Each number is 200 + 40 x the weight over the matrix's rms, rounded and kept within 0 to 999. Layers, rows and columns count from 0.

# layer 12 MLP down (transposed), 256x96, rms 0.107, rows 30-41, columns 0-95
145,152,203,210,199,176,242,188,237,246,331,201,240,161,147,189,232,135,184,174,222,310,223,220,130,163,207,118,218,220,244,205,188,271,190,247,259,249,181,215,211,180,228,212,257,140,201,146,234,189,244,149,249,212,249,223,237,167,199,188,116,245,201,207,162,230,180,267,184,154,246,184,188,259,185,240,199,178,241,204,208,150,162,184,218,246,163,172,157,187,185,129,161,199,180,144
183,206,248,261,185,205,129,217,170,90,154,181,205,233,179,251,242,244,198,233,222,122,286,217,225,268,234,197,197,218,166,222,170,204,224,252,122,197,146,222,197,224,182,184,278,279,204,185,200,225,221,142,179,184,208,238,110,180,143,166,291,158,262,270,190,216,280,188,146,236,156,235,216,202,214,115,167,251,144,222,176,162,201,208,247,133,239,168,205,192,145,219,85,200,173,213
258,196,223,272,177,214,211,151,151,136,127,197,193,180,204,213,175,213,262,279,156,183,123,180,221,166,206,171,183,234,225,190,168,244,256,266,152,224,228,132,131,246,229,173,168,173,240,169,129,297,148,275,222,238,190,220,189,220,213,176,157,222,244,195,248,198,255,273,176,151,266,138,168,229,206,197,268,223,146,178,180,195,257,228,188,121,210,213,236,185,171,257,129,221,187,255
139,168,186,237,263,217,227,150,198,199,234,195,256,200,146,227,211,137,220,138,269,189,127,173,209,214,195,210,231,215,212,145,166,155,195,239,171,191,206,180,134,185,218,164,212,231,159,223,158,133,173,216,271,215,159,254,255,198,184,150,251,245,277,231,207,153,195,259,184,92,238,190,245,260,233,244,175,234,239,224,183,188,253,170,236,227,220,239,198,248,208,188,178,212,236,214
176,164,165,262,179,124,125,254,214,131,172,232,219,186,207,213,282,163,198,205,162,212,158,204,89,142,163,150,203,218,172,214,206,208,219,214,247,161,253,230,162,294,230,205,166,230,204,144,254,253,159,242,182,250,265,196,201,241,191,167,291,187,197,183,160,233,193,188,200,193,281,167,177,238,147,125,240,92,113,166,190,205,238,177,122,218,171,255,199,196,230,240,205,275,214,221
185,210,218,258,101,178,265,220,246,231,161,233,273,252,215,212,256,151,247,239,195,247,168,188,212,176,192,119,144,213,184,201,184,217,199,216,180,193,182,199,184,180,171,261,171,149,194,206,207,257,134,122,269,183,257,264,158,247,108,206,205,188,196,189,167,255,221,90,147,144,201,188,229,203,227,151,174,192,164,141,197,188,165,134,184,229,189,218,305,151,183,202,175,226,213,163
206,175,188,208,238,256,206,165,237,201,203,159,203,164,218,184,133,249,181,156,285,230,263,211,199,198,201,141,221,160,188,216,151,190,195,124,246,208,147,248,262,152,202,269,225,197,66,250,217,99,226,148,240,272,147,243,214,226,175,232,163,223,220,213,151,133,172,251,176,184,195,240,191,269,188,225,170,190,236,207,163,218,216,245,268,178,199,229,146,183,204,233,173,170,246,257
239,288,180,190,200,209,218,227,277,199,182,233,143,217,196,206,223,177,194,141,252,186,260,215,177,233,173,158,125,197,184,180,179,225,241,194,208,201,212,229,234,137,184,192,223,216,146,182,222,38,160,186,272,242,165,196,150,239,214,203,207,185,228,222,177,183,207,220,205,283,147,231,206,145,199,193,159,205,236,172,204,218,227,189,204,188,225,226,127,183,240,204,187,179,240,227
247,219,145,249,170,192,228,272,207,233,217,236,144,213,337,217,185,238,169,270,155,247,232,228,280,202,162,173,221,220,172,178,269,167,166,222,212,213,236,173,291,193,217,194,202,293,234,235,183,199,202,265,229,152,226,157,123,197,219,187,233,188,182,214,213,159,118,164,201,204,146,181,203,224,220,113,189,206,207,221,178,178,188,157,122,250,157,200,170,140,203,224,95,174,152,132
213,146,252,146,194,173,221,248,250,185,221,207,170,162,199,204,249,291,228,200,251,180,155,159,209,238,280,180,198,228,181,180,206,198,152,273,239,180,173,194,202,130,132,219,217,127,200,87,182,242,219,269,147,231,189,161,195,114,179,230,183,230,159,198,240,213,178,217,154,200,198,177,208,248,160,105,278,167,220,243,167,249,137,249,153,138,227,197,172,201,214,201,181,263,252,219
159,280,220,268,246,192,192,203,212,217,107,178,139,205,197,187,126,143,246,128,250,283,216,151,179,262,240,256,207,192,184,150,192,192,187,186,163,264,177,265,197,203,202,233,210,170,230,263,117,165,206,200,224,186,179,217,200,199,204,225,177,284,221,206,178,132,153,163,183,189,112,215,239,164,214,173,182,211,236,204,152,231,180,244,146,214,186,195,87,231,229,201,88,207,181,218
165,230,212,224,226,158,220,243,192,212,210,185,233,239,214,131,200,234,246,225,177,237,222,220,141,210,176,233,263,152,211,125,220,181,250,256,175,202,162,207,189,222,226,186,201,246,224,228,134,306,183,177,142,230,268,250,188,196,237,246,195,210,131,268,151,225,106,189,242,191,225,202,224,163,254,254,148,183,210,187,232,259,211,225,185,208,155,196,194,213,220,175,255,198,201,86
# layer 12 MLP gate, 256x96, rms 0.123, rows 31-41, columns 0-95
215,148,123,166,194,235,282,215,161,215,184,154,245,177,192,182,189,194,221,165,151,152,203,152,203,136,235,156,169,231,151,192,195,246,214,218,186,235,158,242,151,238,204,184,184,231,171,252,148,118,186,192,159,211,142,165,123,189,167,179,138,212,228,271,193,221,124,216,258,206,203,171,278,218,164,167,216,213,270,105,203,282,158,228,227,242,240,256,204,140,248,203,138,215,189,238
176,110,226,100,252,153,178,230,241,222,157,170,254,172,232,175,229,200,224,186,226,173,158,259,114,170,279,177,266,218,226,206,299,261,160,208,267,156,261,232,217,215,173,147,174,170,175,187,186,154,206,196,277,276,159,185,236,176,176,208,212,231,257,266,187,195,201,184,148,193,147,213,216,211,188,273,130,216,180,112,152,184,199,212,209,233,177,202,180,146,208,116,190,219,160,192
263,176,214,161,223,226,187,221,157,215,198,227,172,175,285,288,213,236,226,255,188,228,178,266,176,236,85,197,185,250,236,227,199,209,232,139,217,125,187,228,262,129,216,163,197,157,213,245,172,143,206,220,249,149,169,201,138,256,147,162,311,201,170,248,228,136,185,190,152,187,156,176,146,175,219,176,206,170,217,181,145,153,199,226,197,226,210,215,211,163,214,206,190,232,128,203
226,290,190,175,261,228,246,237,208,260,243,226,229,226,202,208,153,217,218,160,198,232,221,252,186,247,99,285,184,167,187,145,213,249,187,192,214,265,189,207,194,192,283,184,242,232,184,330,138,189,212,213,179,289,129,224,161,206,161,167,193,203,271,261,190,178,217,246,154,209,141,218,168,175,224,203,152,269,190,174,183,220,190,247,216,252,244,99,222,147,180,224,209,247,159,225
211,182,240,75,220,234,246,215,253,223,202,210,182,160,256,171,154,235,210,246,161,183,232,145,259,227,160,261,134,204,185,183,239,182,162,199,159,269,216,198,280,217,174,203,251,263,190,214,148,155,232,213,220,248,138,228,181,141,200,194,260,208,221,254,195,134,245,139,211,170,211,188,155,257,196,238,161,164,246,277,225,198,252,221,184,231,196,221,186,148,224,208,195,248,193,158
201,208,218,176,287,203,205,180,232,183,213,192,237,203,201,213,150,198,106,144,232,226,270,141,214,230,191,203,227,159,178,203,183,200,204,73,172,213,119,214,210,195,245,253,188,217,191,228,156,157,223,203,148,256,143,177,204,179,145,192,209,211,259,184,192,180,213,188,199,127,169,220,216,299,264,224,153,163,204,170,250,208,184,256,267,182,173,176,171,144,246,212,187,258,186,202
153,253,212,185,254,194,203,288,278,183,137,175,187,201,171,150,259,233,144,164,265,207,301,165,151,243,180,168,158,201,230,206,162,219,211,162,196,204,215,193,167,83,205,205,234,191,163,216,194,195,129,181,218,160,235,155,187,203,158,249,206,189,247,230,152,180,234,189,148,200,136,186,166,193,204,170,223,185,189,241,254,161,203,202,229,195,195,221,119,130,151,189,217,167,272,184
279,283,286,175,284,192,225,201,205,156,191,206,244,264,227,202,162,189,186,156,154,213,204,281,267,243,237,195,203,183,207,146,238,151,254,166,193,224,248,178,256,258,238,206,233,254,203,234,180,175,154,239,185,216,186,176,183,227,160,181,239,192,202,257,167,187,192,220,133,260,162,279,175,141,142,143,188,234,198,174,227,200,157,268,202,192,256,231,176,168,240,247,159,212,150,104
155,257,121,242,207,206,258,242,212,240,185,182,183,300,175,232,128,101,229,199,167,176,183,184,226,269,194,166,146,144,225,179,155,144,158,122,284,233,251,199,221,162,179,224,225,228,178,210,156,194,255,134,216,142,153,180,170,224,116,206,200,225,181,198,261,175,254,202,205,221,104,181,188,197,238,220,185,206,122,136,213,237,193,248,191,206,191,213,215,225,120,261,151,234,180,238
193,279,176,221,140,240,181,211,242,236,208,127,164,155,232,198,225,236,193,207,164,183,264,262,217,203,219,262,193,152,292,240,233,157,242,200,147,237,180,220,253,161,226,236,266,236,165,217,146,144,243,206,216,163,236,206,181,202,216,164,163,180,220,228,185,256,150,147,177,226,160,263,196,239,235,161,199,257,174,167,158,127,119,296,169,216,235,236,93,183,228,209,139,178,147,193
233,191,235,201,260,194,299,257,137,227,247,201,225,244,220,112,160,194,206,234,149,196,251,168,210,224,237,230,200,170,211,96,175,166,161,202,244,265,153,193,192,168,195,274,234,293,225,186,208,188,152,192,222,230,210,189,166,163,233,226,178,253,185,224,155,277,241,208,224,205,177,243,228,239,214,221,120,159,234,154,219,192,116,176,187,199,161,250,179,232,236,160,221,213,217,162
# layer 12 MLP up, 256x96, rms 0.112, rows 31-41, columns 0-95
207,169,229,207,197,244,110,207,278,144,157,188,246,225,159,280,167,171,159,206,247,89,248,204,237,230,191,119,132,217,269,157,202,209,202,153,126,211,126,277,223,269,217,218,176,167,173,208,215,195,240,226,219,182,236,177,287,194,150,168,169,229,206,230,192,168,219,184,161,205,135,161,175,189,203,265,168,222,217,183,209,241,241,191,257,115,246,148,156,161,197,203,244,197,235,182
179,204,142,205,243,167,86,258,185,195,140,182,251,249,158,274,215,206,277,241,195,95,128,211,202,172,210,302,231,200,194,207,195,163,249,212,238,233,218,138,196,182,208,187,217,171,239,216,259,198,176,195,260,178,226,242,194,254,225,185,178,209,236,276,155,204,276,226,185,233,230,185,120,196,245,238,228,269,153,202,210,208,176,222,209,226,186,273,242,203,149,155,182,145,150,265
199,222,216,233,240,233,258,211,197,181,187,209,219,233,162,188,222,175,191,160,135,146,177,137,227,218,203,237,214,169,177,215,190,181,227,243,107,197,232,190,62,213,196,159,222,262,205,257,172,188,208,234,184,274,272,176,234,175,239,195,195,242,280,217,177,253,225,198,194,158,222,210,174,245,172,263,130,213,241,191,207,265,221,212,193,197,214,201,215,192,183,138,187,159,171,235
184,255,152,221,171,172,117,241,199,150,231,274,181,219,202,231,270,136,170,176,134,264,183,203,99,176,167,199,183,197,245,169,213,218,187,215,145,181,220,236,176,269,193,138,244,184,243,203,200,192,232,258,182,210,194,211,211,293,188,194,241,149,252,249,145,204,215,209,193,184,184,171,176,160,247,77,164,237,193,218,182,277,259,199,79,268,163,233,217,205,153,266,237,232,223,235
175,204,228,148,198,191,189,210,177,173,245,265,245,212,236,140,230,182,226,235,184,191,194,181,229,184,235,180,112,143,232,208,281,216,135,179,178,247,256,228,172,153,151,171,200,217,181,156,156,214,199,211,219,178,88,245,216,209,175,232,248,280,180,229,217,201,242,258,198,190,216,252,244,230,300,174,143,247,160,170,219,212,266,152,252,186,129,259,209,233,224,206,171,126,249,199
104,238,164,203,164,186,246,163,134,292,200,162,213,160,203,118,247,251,302,207,142,185,178,235,211,219,198,193,185,204,210,177,161,226,217,217,296,217,145,207,231,218,182,191,214,208,84,211,286,199,209,133,219,207,168,243,195,231,253,243,220,177,237,223,221,172,204,229,186,312,157,196,128,187,100,239,236,255,177,195,141,247,244,229,243,232,226,248,202,225,203,172,185,154,196,250
195,201,238,224,140,215,195,136,116,201,225,238,272,247,249,229,153,191,224,291,103,195,123,223,251,209,223,287,220,190,183,153,225,181,214,251,193,224,185,178,184,251,190,156,170,195,226,213,193,215,309,190,123,230,164,254,181,185,277,150,133,198,138,168,201,187,189,194,242,163,245,190,167,221,232,236,216,222,235,235,116,270,221,218,188,216,228,151,292,287,161,197,218,202,149,227
237,188,194,267,189,177,233,233,123,272,147,173,142,214,199,256,148,216,217,155,187,184,171,178,252,211,251,176,169,197,162,166,260,127,162,168,132,199,166,183,223,239,236,177,197,195,216,284,217,124,118,259,230,93,191,177,180,191,147,145,167,209,158,254,266,292,234,237,148,208,197,236,209,197,184,181,223,207,201,260,245,184,259,232,190,183,228,157,85,213,219,265,118,193,211,188
227,177,205,219,195,244,213,202,253,243,187,232,237,221,162,234,212,178,174,218,192,215,203,238,119,165,258,234,127,158,218,206,310,282,172,155,230,181,284,191,197,246,273,159,225,166,189,180,139,223,204,132,208,142,156,185,93,250,145,182,222,201,222,240,157,247,230,224,160,176,181,252,215,173,272,231,262,270,162,251,227,219,156,198,253,217,247,228,290,135,183,219,191,207,210,252
160,194,186,136,216,210,210,101,197,177,147,164,197,276,222,190,211,193,226,183,164,256,175,170,202,167,181,161,184,213,143,165,174,176,225,176,234,109,210,179,143,232,150,252,109,186,222,219,158,188,291,198,288,322,249,250,220,206,167,189,194,257,158,213,168,180,173,209,166,174,221,236,240,158,197,193,222,127,204,210,307,201,168,271,187,220,173,160,181,263,191,67,236,227,230,233
185,201,201,245,183,226,253,231,213,277,140,168,150,268,224,178,158,161,212,223,216,163,203,208,197,230,182,175,263,239,193,174,147,197,161,190,206,172,180,239,185,152,236,201,240,274,230,236,247,207,189,215,294,165,206,95,249,231,185,165,264,230,183,207,145,183,263,227,266,204,166,143,207,219,215,260,163,212,235,257,194,164,219,178,196,194,246,273,148,186,183,193,212,144,179,223